config.yaml
n_layer: 14
d_model: 128
n_head: 4
n_kv_head: 4
head_dim: 32
d_mlp: 384
vocab_size: 4096
activation: "tanh_gelu"
norm: "layernorm"
norm_place: "pre"
norm_eps: 1e-05
positions: "learned"
qk_norm: false
attn_scale: 0.177
bias: "all"
tie_embeddings: true
parallel_block: false
init: "normal"
init_std_qkv: 0.0442
init_std_o: 0.00836
init_std_up: 0.0442
init_std_down: 0.00836
optimizer: "muon_variant"
lr: 0.00667
beta1: 0.9
weight_decay: 0.015
lr_head: 0.00483
grad_clip: 0.5
warmup_steps: 200
schedule: "wsd"
decay_fraction: 0.904
decay_shape: "cos"
final_lr_fraction: 0.1
batch_tokens: [8192, 16384, 24576]
seq_len: 1024
doc_mask: true
train_tokens: 150000000
steps: 9477
dataset: "wikipedia_en"
Each number is 128 + 32 x the weight over its row's rms, rounded and kept within 0 to 255. Layers, rows and columns count from 0. Numbers have three digits each. The size before them is the row's rms in percent of the matrix's.

# layer 3 MLP down, 128x384, rms 0.0633, rows 0-127, columns 192-255
099:121170134158111116169155120163199204144065176153163103143114132081124117103056128148123099120159134135130134176071129115126170151099207155076118126140187096089163060129128063119165119124184141
098:106174081150095162115112088130129146118190146126133129120122128098137112152082083075124172159134120134146159124064169114116129132136082124116166146119101131209083102130143138091162093160192130
097:100099099152052155081124109132107119125139185091086134160158123124089163167126103171122141121133092111130095170156200158111199125159137155166105146117150103165133165123123145125127128140050141
102:105182117155082117103115126130024103120131159147131099166087109135106090127135137078114122102102141097141137138131163158139096046161135090139144127098062189101093130148136139147089109149151133
097:164101133193120107153122118128162112110100127154125119102174107157064118129114134189127129139123096126128148156128121084095125106111156135137169157189179159140117115164150161091112124066099146
103:108162135159130086079136128115140098139129087129175141134143118109156137132146125148154085146101160113114070100163148132102129190079150128149105113107130116159130130125176075162071126113115136
101:093142132063143128122079163096146078130130118153088164159081155144145108055132176186149121137109146109113140085131169127136116125106136168131108149144155185143132176157076121132120138207131083
105:118098090118133130096082123154144102131079177094099120081128088188142094168140146155142088170144143178158173097132173107135164160091158100154095156147127117133125126115145073107105170184135087
099:160140130175076088137150116098138156124120120107156173069165097142109180194117066087138144159121087122061183118115151134079134159213126065112046088094126119161072148097086106125060157170128087
100:121055129139122107128123087130169124137083145117207047146117142117133166146164068117127158078123118111107128149207149096092098155124147156191109109112093111097135109088105096158133065171149137
102:133131154132095136134123148124085111123136132075100145118114097093117114166127129132151123147126114147133185137064118117148137112159066164155106059087211100114148135094178114112102142115131150
102:101111122066192157149149142136148120193170179098120166099137157099120056122084151216108148119147126014127132162146181097153152130155163103126137119146090127124145147112149114101148099147189101
098:070079170114155173101099157151108153153147090094115142079132177093136157122134168139137093090140191073175121147170081150160112114184121122097144123073118134166103108124151133158130165139130101
097:099117111100128159078130123196170102145145134139123172125122114151130137132099147152181114130106112086152149121157069133138158154088130115159126059164164126116100149117101144151164114116074135
102:135140124140084118149072149119154154123125110125131146128064145158146202130148114137141133168144116114125145168191150080140134122136137103085143096087143161121127054107164139052112150172123121
100:177165157190165133100123087115124139134135078135100192117177123106101129086109062151150128072131109049117122150049171095119125126122102109126123166159155153077100062103132120120131087118097140
098:166186175147139145083152117083153114117125086168082140144197156091155106130081156126123132053139128124106142084169112097085151131104093153098091151129078121110106160147160134144076083150112124
098:122147119144077104132156104081099076127134135118114149189092109130126080108119084141083116110178118116138133150162102152136128147136162114142116151142143121102135173111133141255116102136151123
107:131112157163112082171105128119034112154142155138104113111080142149138074132157129120100142154158116132141179141124081156116149132129140092157153092111059138064188185155139124198134109094093114
095:156115163143129171137105119095187133107122107133134183155159154091138130135132116181134133142072164145126139189155126125131135032163173090105133136159135085157129131201151146188164151119111143
101:185151099088149130139202095152098095115140117119108169117146093101132175115160153130129104116191102091159121112190086141195157125114124088143132099116098080107139109115121148208152100095104120
096:106098120122108146082114145061184084150124130153115156129167159115140167123120145149117129142135196158134122117135127145153113098134136120130131152091111053148180126168120163122143094130147099
097:159146111086184147138131086149107107145133153158145165143088187140105167091154130070105135148166129117130104164121074080107152086163056087176165109074095151110082125102077158139125123156172111
098:143148117131113195104119110107059132151084124109144182088163099138118119093109124090152129146186118119158109116107189140134163110139120130091144102127140124151138138127214086079122100131166105
095:132198078153079136135140171177083169138118110198152115146160135134111125177080124099150083099139130134097095115144108134071140120167136147081113111066113119106100123112027109106083121139113135
105:098180163110120169152154142128202133102142142113099152153139131146195128142126131077076155153154149166149154113149174125175110087157146137175150147112105114127180129102067187135117146154123106
099:123136168204114095113173144135132126161067129141101142143127149115087162175147126125119135134128134071059153133058125149221152127200119156143176081139113140111123154084091146167145163156106121
109:122151145140116191128133121156162115099112072111093148171110176081226162115151124118166173176149111126173121126148147103105065165080117129121074193142135157125054107103090141177156158124140154
100:167105087177180147112130180163116117142131176139082090129089116138067133108092067042123124160110073130140169106124070114107196125165139102151129104123125111138137180158099187151131137099110112
101:156089155107101134154166080129179136166160173127125099111147124118131101094142128195143136113131114094153147106129099135168107105060106111175134140129066139085115112125165163182106132137144135
096:129152124175130111087139147121092096149120192091134145158152139114107122184112117105120132101147141137147133079087105140161138133186107107149128133092141131129163097123134134186145128099130138
097:136092124125081162132133137115099159088133139086112094145164084093151161157161148095142182104143058193152109102177134147143110125088137128091139107166138083123142121134099148113120167099058169
102:077159086173163199141134085121130139156156110114014071132092150134102126153114117222170115191114116137165086191067152113150139137214124177157144162124196097152165093173105093025180178093111156
102:125117129161182145144145086126153117160120161189081144158149165113122140130083125067117072140138119139084117137150106118093159155154122097153164086143097081105140133080154129166152139106128126
097:126178150147075189180120153113177206125125100119071092110125172128122079135190165166059215125147171148122132090106146126143111140071145186062117201098165117143109095137108097180165136154131105
102:193142116146177131075127179148106111171095124097129104095123160139186140119112088080073119128086178169108163168119190079147097123157119168086157102105081097157170087103091148078109194113123111
098:199093101086133101188184189084110177119118144094117112104089113096094082164127108136069114101076167182112101119106183142099095091099102162150102170154178122137166103074113146088136123156096115
098:078087114157125147184103104193135131124095071100144147114094082066174102192139137129176139178127110098159129158099114103114096186054097180114125143164189175150083130168155151075176144140133166
097:167140139118115138172144069100094164113146116149098106109123112158108138190153164135098188144134115157143110130167093171095135068113108118135117114108146153173134176103160104128122215095123134
102:165094149149110128153094135157133182155175148113122105153112205097148167118104134141120087114134123141111115131080134187187138144129132121138114150160092074092105198119137123178093178070137122
095:146102134136106176157145113113114154108123150118167111134135168131135138140122143116140120129129093119137117141132103147091101122126134103116174115145102153096102081126113104117137118207167142
095:119136082115099118090111102124139113114097042140185113129086096064213188093111104091147147116138108144113149114142109124149076183152189118170111146154107174153110171105122177207138063093161134
100:078166116136141101060108133114126180098221125142125115082152156112082138139121147192166157110116180117105160100137133145127171074159198152127149115112102106103102104138146068128143071113134145
100:184154083155103148141163131149037125170097108211097100097099167153154113133114158124147104156135146106145137065079146093130181057096098176121118100088144119145115133115123094109080133111115115
110:111104139182089153110177176113063125118150142061134102138106119162115131096140099156127089108135161131133128119069092109205070114153108082098129084137128068135178197133086124177150130136122108
102:123152120127098156187096162141163104094086132111111094126079070145096151128098151143107132123150194181186133130079094163085105134131110084165120144153075141164171146115135111121082193075141172
099:142182139165116127133124102131100152142111132183156095114123079139090122120080157188136176115186157163134100116234132107160114180160065191123164157149105115143152123102165136077114145152137151
097:110158130080175198070207083125128172113143082139138148083156111125148102163117195115127072122086164132167155102173116138161149105180102089128136111178196158135137149147166103066150110117120156
094:110159145122083142117166182158088115103111118163078085111093148109105095122095094138110094122153115151113130143109092120129135147126148082076101154120130083117103132141121143130176123137130129
098:130120128116152125047117085171160101135127123169096081127126175120145117083168126073145149109099151117085162166118127113126136164143138088148156116060113132079136132117139113109144177142150155
101:137121113146159129119156137131153157180155197097093146111116081138085127130160132107163081127162138135162138094185051131119094121126092143109101139131057110147164184088113108209092166115102117
103:126178187133152156134106139093116113165162132135138119143105101115108102157131117054110131143206146111128156131182124112144130115143085093130091110096173103168123138197133087134094135086133144
102:093077114150144192110097097110103110130181098161090082125123067103090125129112180115158110178090121142108123202094079118116107133086106108218098147141125210166148146143118163138133173137076093
101:154120203096130126146134131152163114119073120129139125098135135140117105113150138097118148144088118123154131129157149130162133121137157119082136114150081153100115094140076133095078179150119096
107:138168104089088116071161110197141139120140163118120133144100113100138097052110176082081153113089160102115130161103111115130136139093119158128092110110172137115113103121106102086182090127150112
103:128076102156032121121107132202108127132138130099151090170101154114085072146144143129080136218105123178077098124171115141112109117173169148231192096146152136069155151169064096140132130124160139
100:140165122119132128138042147097164129130093174102144120124195133137155103096127134141141179096149101107090099158076143124120084177151153167193126148119108126126173112043088179068143145095149132
098:103142081147040128140048115138165080111134129116132087114157077109083115171126182173120109128146162148109084097086104092148141080113169118108206130079089146139075167135112128091123072190149101
101:140152087116130168098099118107128101091114135131096115126135149095123080102139182146126128116117132120166092087157138124139122099107095128185149073118094086096152180046167123136057128152091139
103:158115163179139092126109126133079108134124140127109178118143153134119089154095140077085071125161182123138118131182126125156164085128090136103125120119140095116148111107121149100167175144110141
099:103156111118123149093084156160112113105127149119147123128177092113180147146109086109119103115136083093117096108154136131133156149131106121162148140214107106137130128130153134156156066097136144
094:135125121083154096163134081099098143106136147163105105134127115121190126093139128130133134072133195107100126158135167152078083171079137122082144106112171084072180105141125149055091123149111127
100:114076182111145103130107084130093159143116056155127087162096155131078095129085155121152097108094081158123135086151157159095163116121146105159152150104154138119032125113114138152145153146105157
095:123111092083078146125118152132087171113072086117123151151093095095191199140070108078110121107098150100091090127045127188088108118117114099142204113123051143097135137133135106113123086122116144
090:132132100107090041104162119116157139144038116174153110122107137084126134151139119162088186116126026150150175155168110147118104126132125140121108127161145176130141129167124110146188112117114109
100:135139204127134146147083150128135225107115210117124171118144097104123186166155112098137099144136137101076119137062141111117163090125123121077090119152080117105101088105160144130104170122152125
094:121103180165124062139114122139143095056113103152095179108122084153163115165023127149104094170123113158141136158171162141141134149136106127128155163137122167121145154124104152138153122144119088
110:153100096148143092138111113108140183101107122148181150098153145125087194128145119156141175120148124078145156135106093115184112114084127133108150101120134181112083112121135098106202130178137117
094:066110114080184156156125099118149187176131145122167098111098109082171122124121117138105139158163122104071112100130154126100092176154120163118081096115177143106148102086106073109104173074180106
099:145088112115183086142117123171130152104129127168141144154101172204067106185138102077135107213141106122140145174042084147120158089107118071108164123133144147112118144171080156096151143094113161
090:091092100144107145084055137153161142111100115122136135083103154135163156147100121143133082096150186133148151155189174086079158164115105070158136105081162153111090181090170095186153137085134185
098:082114120130162124121187075099104121166145163124123193121110195158093183178119158162078107162159126144083085113121183106114134128123114135143149041131147134143141082132119075102156132111155159
101:142124147045166113117109124101074105146112112152125122097174099112158119121160107153180135086129086131126099125136193140188091120080065105182102134143118119160144143165113146154089103138142075
100:160091126152211076108145076119073121138091208099141123135146157150193105154155098113175156184134105104112113133115166172113147101106102179108152172117117107153107128119107141185150105133161149
093:171151184132187170160099158087201111129143114127114121105126116133166142072162131195130137151098126184140097189138149057107110077121166211138151148143206189101111141065113133117153180144131105
104:155112101135100116064113130117135121105118170122097128152121058113076107101171148144165131132130146182155143128103148115131152105049186144083153140186188155108156151080132129108186101156102128
100:155115156126118108161098114115163122134106101077166175122101157100116132143112179070095134169102139137131118009168140114133128159133149085121156143198185112111123115119166125093125114135086162
101:168112079167139107175098123165157136149138104106117048128142073108078080122191174085127163115074182139131121151140079135149109132115127201114086169114142151137142162151198155070111078200092143
104:164126125092119133093169167159105121142145112165134118113096171136095102083139202103129077128116106083090088127140126118134162106171189086153168103096096108178142132163093128158128142074155145
101:079050147129106143111138081076071137084128129170158123108137179136154131073063143063097130091115112120131122117191103140146167070110129064169090163104090169194096144158186153187144106116119111
100:109160153144120158162174117139182118120106160117101097165124119124201143160171092126097167118144083167157103173116101123112109134112134135130106104185118058125164159181076125215183094078127145
098:075121134147147193133202103201157105123141092156124129091118164108162175053142167126135145123101156102137078188131097126124118120118144114139120094122097087048149089096156174067107125120122104
105:164130135080123144112157179092140155140170138095188037083111134126140095102151161127083158123151159134096112141106137118106091173132084124133131169109127133164142087120176151068084126131112137
104:072167202124102130117098155138144174096137087128121124116139126148118102127128096130134133064158087101148132133155166121127131155145087110123123105145127088119110061126118147143115107105117056
098:133095186117093155075099091124157183143167114093103169149070111065110141103132102133171161079119121162156164119149159148106128102118145122157159067066129101154103100171160108154127119143152159
102:101134138120223159121176141145170100107096098126160072118097082135173154134161125169141104091121094157176165117130044160101142073111084124110164127204163144133162128098183115113088172167174120
101:109072128117122109121129184094128154128137145133070167128091115146095200110124103148121125098163094096148091086131122150095117121167097177151118124073091067133108144071158153162149127152104077
096:128136167128153075119087148048180129138130122061103151160162096136131114154100115088123139121113135134112132089083133134175097113119156118105111146142164148169143114087125133080153163122116134
099:143113104139160140124170068151132194145151159059172100118124118144124125125171062148193179153128158108113118144151134153089109128102168109138088117200155120173136133072174117079151072054179143
103:157139082162112139092115151148076106155107119077126169099129141171181148132108119185138124145084106145161103075087189150120191131119109121103176071117150065155103084101161127192169101142157134
102:119124124106182090108139123133148087149081131112049170151125119116154122127127107167165175109144098145090111128111077128130121064084114116148099133121170171127186172110125119173078175111092117
107:121108114067158108174148142127197132133119175151073158136122139113086125157144105082063080126137137116138169219115147143114173156077141163075190112129055121178142142119122106148133116161147169
095:082137111114172081126173137174171077177130169135179101075158168118234108129116174111112120127084141142186162127134119106140131019199180121118102124130091097118114104109128103164095099135131142
095:111139127166187124140141149084183160088114082088100101158158161141108094128124081144137106125115163145093080076120102100135087148101131135085172144105138050128151155166067106175130051093122150
090:098146083156155129126076130104158102169142114122160152122098136132094153132200131171083103157150147088129162070120067111090131191119147185083127134107127155129130113104167087125118158111128152
098:142178132150087125141150107127169120154157118129090112119112145126107111112135144122100175111127101140128147156183100085128092103099080184149095143109184140119131071153146133060116166142142234
100:063135153135144103175169158090117126116118097121116091140120193141115117091179094133132197219084134143174096121164138100143129081124135136107183140172182168120132185105080138168153120125115111
100:019093111103086136145105118114129161128160101134176175134086137163076204077104122120110139172077136038144094090054080089124027178124124110163138168160135211127093085111153112118116150136143092
111:092080088103130126172125118129140112095114128151164154118136127135127099156179079182116123115096105107115165136135134080085182171110137098165125144074130146098097187189113147174154097150139097
099:166160156135131151161115166119073143113158081178176119070116138142106170144122169150087123072091133111146101127165066128111070109149105164133198172120120150105123113106146127154062084124144115
105:133158100081107142140144122209163144157115120129143110151131145100099124115079118147171092118111102185068124145158087125090127138157133126135116082182210189150100097194111123080109124151067112
100:083143159133128127140141139116135103145130115150121108147123126140110115141192131135109083165050141125106135122090119134091100176137133198148096155174148151091160114112149128128141148123142121
102:140153086092114075096141169060111107106146090090149107138222102172130126140107156161112112120183166150079138085157137115128149139208145132117089131106148164148127152127100143089064120153151168
107:087109150106130083154111176144053163120128185181120127144194164125137142121136138035076064111131124132103134173123150107103131133139159191085155091088109112091154118150124118095119183095172139
095:157126070099140085174183132151110059065122104129135175186208154129102133082152090143142137144113151137153163184144149100105137102106113126191136108148114070139137104162104137140127138141109102
102:155203106106089109168148136158131116137159132114118149136157089185160129188092117147131184109115111126135113121172092139152094174115171093127163157189127100062176143194134115164091138152129115
111:104136094135156155146118146124095101126172176134151122182133137090135099109095141193152135132137103155176147087104134136161175084150123157133120131117160173158050109095127138157181112126109169
104:112136141101136096105164159129048172154110116124129164128140119177110088148112136110123196182101168155151095121123172136111120149117192152086065108192119094116129088120143113096138134089133140
100:158118079140106140217114137109147077070196146123071114138187157096087092119056086126159110104126161173166135108143121136165127073138172126092102186179160116090107123141126128113190100108146144
103:142092078124096188159137132218106089156076086142117093145143138120118146184115165118139107118136112117147172109135144131121062132084105142149106099121161153166116119140153147167128140106073105
098:111137150095145101098090122129112188123156164183183122121166141121145120094120104168159167145171098195103124108173152156145151125098129144098113123108112123132122138142125174131134154134116154
105:080095107155129076129087137119120122143123100134152136109118132165134161089154160121116166108195118128100104172087169158090158135172093110122121120069115154141149138158076148128134109140121118
097:153081153101188080110131161124113134142185073093195132136161119123123144073153103162150116154076131113166111135150103151122165161134110126116069112155130154115084147135146102183106128078162079
107:197118164072126104133136135115069086131114082178095108097133113208179125144141100138115114128100151152104082164110106100123114149156128160127143185103073139117075100154093121057119084128136095
097:111142103156143122132149125122128093097115112126216109116193116126105169095128170101094126103112113161106098111154117148131128163154128100082132135128128109104169154100107119070083131115153156
103:171159188081135210067103118151154069090151131134146239149097173140112120199127079208165099112136108078119084112135155150103114115092142111147092141100106084089092150163177149111107165100140124
100:083096171157169104058125128101163120132173099113156169169119113119128102085113099111093099129176103083072164101167187129155123147137153105054058148152162187138135138158124120091144098071113143
101:130126106089181121133116116096115130114119127143119125117166072186086080152115144145136128199116151141132096078095125165113140169153160130102141120116085135205136172121126127112117101135129121
102:150175161107140096148170167144042076094088105168135082106080123202180110160188143114166069121102195118134114088082179142186091124124195113138167119168104167157139116141090042099099141178141094
095:168121168140131117163134147122056131143134136112124114150131086117158126182139083106159118118104114132110105138162155163120135160139140159117094149087103150183163085153120100077091157110091172
099:130113093106067160156123125141087144160159115120063173124069039160100150110182168123167101100125164143181147194160118155119134138142088157113108172121156114113141068178107125111102115162109185
093:133092125074138121129102171124107152117188078134145099093154124169133125125077150057112125143097076129127117154132141123144166166147125110126061173090059115110071108187158136133151141173167166
095:162095163194144071118124132094148138156144179107158086119100148190159155137123093184173164134114140161120111133082083135133150158174075118072089201142110129135101092182117153064151117161103127
108:101072104094130105139102080083244179134134168166186123123135124081119148124103093104148095146159061149139162163067064151136137101072148133107169078137100124131149118131160112113158136125157129
096:179124091093120049091115169098085111082144150125170142142108093117141174130116166121100134073124129080075168080097131126120082184141112126148141091116196079138102143168084124116197067104145115
099:108170173127102174105091124114201105129117158099173161164081115099177117095126135024111153151132124104113181074170160138099134133076151113078080173046052136145163180116146137122092086109114137
100:175155164124127100114183149094147091089105126124124146143135115091078096113141110096146085085145132090139177148133075148141073070114089103108064169205170098115175153092141157171149156155108084
094:114115136091115096184102114110134090126103123133178147176180071150104131101187151154171095119121112118055164113090137085153138148117082146170130027096169201084142094090143126068093131158130094